config.yaml
init: "uniform"
grad_clip: 0.5
decay_fraction: 0.812
decay_shape: "linear"
batch_tokens: [131072, 262144, 524288]
dataset: "wikipedia_en"
Each number is 128 + 32 x the weight over its row's rms, rounded and kept within 0 to 255. Layers, rows and columns count from 0. The size above them is the row's rms in percent of the matrix's.

# layer 3 MLP down (transposed), 1152x576, rms 0.0976, rows 34-36, columns 384-575
size [ 98  99 104]
[[158 165  89 155 160 113 192 119 118 134 168  58 101 113 133 115 114 112 105 199 117 118 114 144 175  89 137 127  99 119 166 127 161 124 122  98 129 165 128 156 120 120 113 154 146 122 145 160 134 189 126 136 181 109 107 120  88  86 166 100 110 117 129 166  53 191 132 132  78 121 167 148 107  96 176 113 129 112  99 135 153 106 206 148 142  72  55 117 147 149 138 115 104  78 110 148 224 128  98 114 191 143 115 100  91 134 100  70 125 150 167 128  60 143 176  86 148 154 120 103 136 159 172 134  89 135 149 189 123 162 127 110 135  63 106 146 124  87 152 160 123 152 144 123 129  72  43 121 186 120 149 113 182 111  96 159 150  79 157 115 169  78 171 107 177 118  81 168 107  82 110 175 125  98  75 136 157 114 174 126  91 173 116 181 129 129 108 129 166  98 150 172]
 [140 129 146 134 194 177 102 125 132 129 106  74 105 100  97 130 174 123 115 164  73 164 148 102  93 137 130 114 162 169 108 114 126 135 140 146 120 131 171  92  98 169  97 120 162 135 151 174  87 127  85  98 150  84 103 110 125 110 174 152 133 127 144 107 136 173 231 154 152 187 142 116  80 123 125 111 146  96 112 109 115 141 159  94 119 122 102  96 142 103 149 162 132 141 118 154 123 213 188  94  49 142 154 134 160  91 121 153 133 132 162 123  91  97 134 131 178 137 130 178  75 146 121 143  71 125  58 147 139 197 192 145 135  90 122 169  80 166 110 125 144 115 105  50 133 119  92  72  92 146  93 111 108 152 103  96 107 133 133  94 190 163 186 124 138  98  94 139 115 167 167 145 149 150 158 134 122  79  93  82  92 131 133  81 110  84  91 103 151 138 143 161]
 [173  87  99 152 114 126 163  71 115  73  75 136  89 170 148 128 161 141 145 101 111 108 156 101 101 145 181 185  98 114 107 109 165 138  74 147 122 163 143 171 132  78 143 142 116 138 213 115 145  85 158 135 119 123 119  99 143 111  86 140 162 148 102 147  85 155  96 158 170 104 152  97 110 120 159 137  75 185 206 187 155 181 167 141 187  87 162 123 100 207 144 149 167  78  77 120 137  92 104 116 170 110 154 146 145 148 167 190 137  67  65 105  84 145 117  77  90  84 126  65 115  74 131 146 134 101 135 112 120 134 110 114 115  66 117  85 103  87 122 125 230 188 174 140 126 147 142 160 133 112 105 147 129 143 125 159 170 115  73  92 120 103  94  96 165 127 107 144 158  83 186  97 124 119  75 163 115 150 167 115 106 180 131 103 136 161 146 120 151 158  64 123]]
# layer 3 MLP gate, 1152x576, rms 0.0997, rows 35-37, columns 384-575
size [ 99 103  99]
[[144 183 104 155 103 145 147 124 155 139  94 108  63 137  82 155  93  85 108 122 153  92 159 104 117  80 137 125 117 138 176 109 114 127 172 119  97 146 134  59 169 141  59 130 145 168  92  73 115 134 171 156 142 110 190 125  94 124  51 114 115 119 127 135 113 145 105  97 149  97 152 152 164 143 148 123 107  92 148 119  90 120 201 197 127 150 114  95 143  68 187 136 144 137  86  35 107  89 108  49  94 155  78 118 158 118 125  85 137 165 175 145 149 127 105 140 176 172 157 192 144 111 134 105 133  65  95 149 129 144  79 147 166 128  56 128 139 136 123 196 144 108 109 216 150 155 115 111 146 115 146 107  80  62 135  94  97 121 124 136 123  73 126 144 208 119 141 107 101 138 145 119 150  88  53 153 128 131 142 145  82 199 127 121  77 163 119  94 108 153 193 149]
 [122 113 104  68 169 114  88 151 133  86 137 129 121 135 155  77  83 114  99  65 212 119  71 141 100 188 123  68 104 133 161 163 138 132  81 146 102  78 132 104 164  89 103 102 142 119 136 159 162 142 122  61 184 106 164  83 172 168  96  57 100 169 129 117  91  90  47 147 119 105 112 221 134 123 118 142 121 116 146 107  62 161 116 192  65 123 199 167 133 135 142  88 157 109 142  61 100 108 159 169  54 124 187  85 127  78 172 124  87 130 124 121 126  64 134 119 141 167 111 108 145  96 134 163 127 120 206 126 134 162 103  86 146 143 152 138 134 167 180 143 131 124 114 155 174 133 173 152 129 122  77 139 168 132 112  93 102 111 118 163 128 122 161  66 149  81 135 176 161 118 147 150 108  96 115 158  73 114 117 144  73 113 108  78 157 129 169 138 145 146  77 101]
 [154 109 167 158 138 112 133 144  45 110 149 125 153 152  84 133 114 143 103 170 149  80 121 112 129 151  77 152 147 130 150 124  98  74  98 134 147 125 117 141 114  90 104 104  81  98 174 147 151 104 101 144 195  86  79 179 120 162 137 147  72 106 169 123 128  64  64 146 145 146  88 107 177 193 119  72 136 157 144 120 156 181 148 103  79 101 143 186 165 165  69 112  54  80 116 158 140 119 143 114 106  83 126 146  83 192  79  94 120 119 101 136 207 109 118  90 129 133 122 114  67 114  77 135  93 174 170 140 121 187 174 110 125 139 134  98 122 138 118 140  86 100 107 111  98  85 115 150 113  79 209 154 144 134 113 156 144  93  89  88  90 117 145 112 143 178 170 154 167 150 109 114  79 125 147  80 191 117 119 148  62  74 107 163 135 171 115 184 193 108 223 157]]
# layer 3 MLP up, 1152x576, rms 0.104, rows 35-36, columns 384-575
size [ 98 104]
[[ 60 118  81 129 133 100 143 118 113 119  96  71 111 121 123 155 147  93 160 109 133 124 161 117 176  58 105 142 131 154 135 163 236 123 135 140 157 123  60 137 105 150  80  94  81 213 110 153 112 193 137 104 147 186 107 174 138 114 140  75 221 135 146  89 113 116 181 159 140 133 160 100 178 113 138 107 148 155  53 110 166 151 134  99 114 130  72 186  73 117 105 183 108 136 104 136 151 121  79 107 157 112  72 122 101 110 130 118 127  90 116 105 115 141 104  70 112 126  34 131 178 123 124 124 157  87 136  98 144 121 151 130 122 139 144 109  96 116 159  86 171  95 143 177 110 181 180 141  68 147 145 133 191 101 159 139 142  64 129  96 148 127 141 128 119 128 163 161 143  98 129 146 118  80  90 129 102 148 150  84 206 102  77 120 162 160 147 159  96  77 144 126]
 [140 133 136 202 129  97 100 117 114 103 166 103  81 140 133 138 148 160  83 117 134 110 101 108 211 105 195 131 125 125 141 102  56 133  89 106 152 162 159 109 201 164 162 164 147 147 139 150 161 119 113 123 140 135 176 132 101 116 157 119 133  81 115 161 108 152 115 180 110 107 113 103 155 111 173 175 126 188 182 143 172 199 148 176 131  77 185  94  97 146 146 102 117 141 112 125 112 155 134 135 110  51 134 156 138 112 179 168 115 176 180 115  90 151  81  78 107 100 109 183 137  96 141 143  89 131  87 176 100 144  52 121 124 156 146 154 150 112 115 154 124 188  72 127  82 148 129 140 163  97 114  86  62 105  95 143 166  76 200 119 197 180 132 121 150  51 160 147 172 184 186 136 148 135  90 101 139 164 137  98 149 107  58 125 167 145 144 103 115 143 145 181]]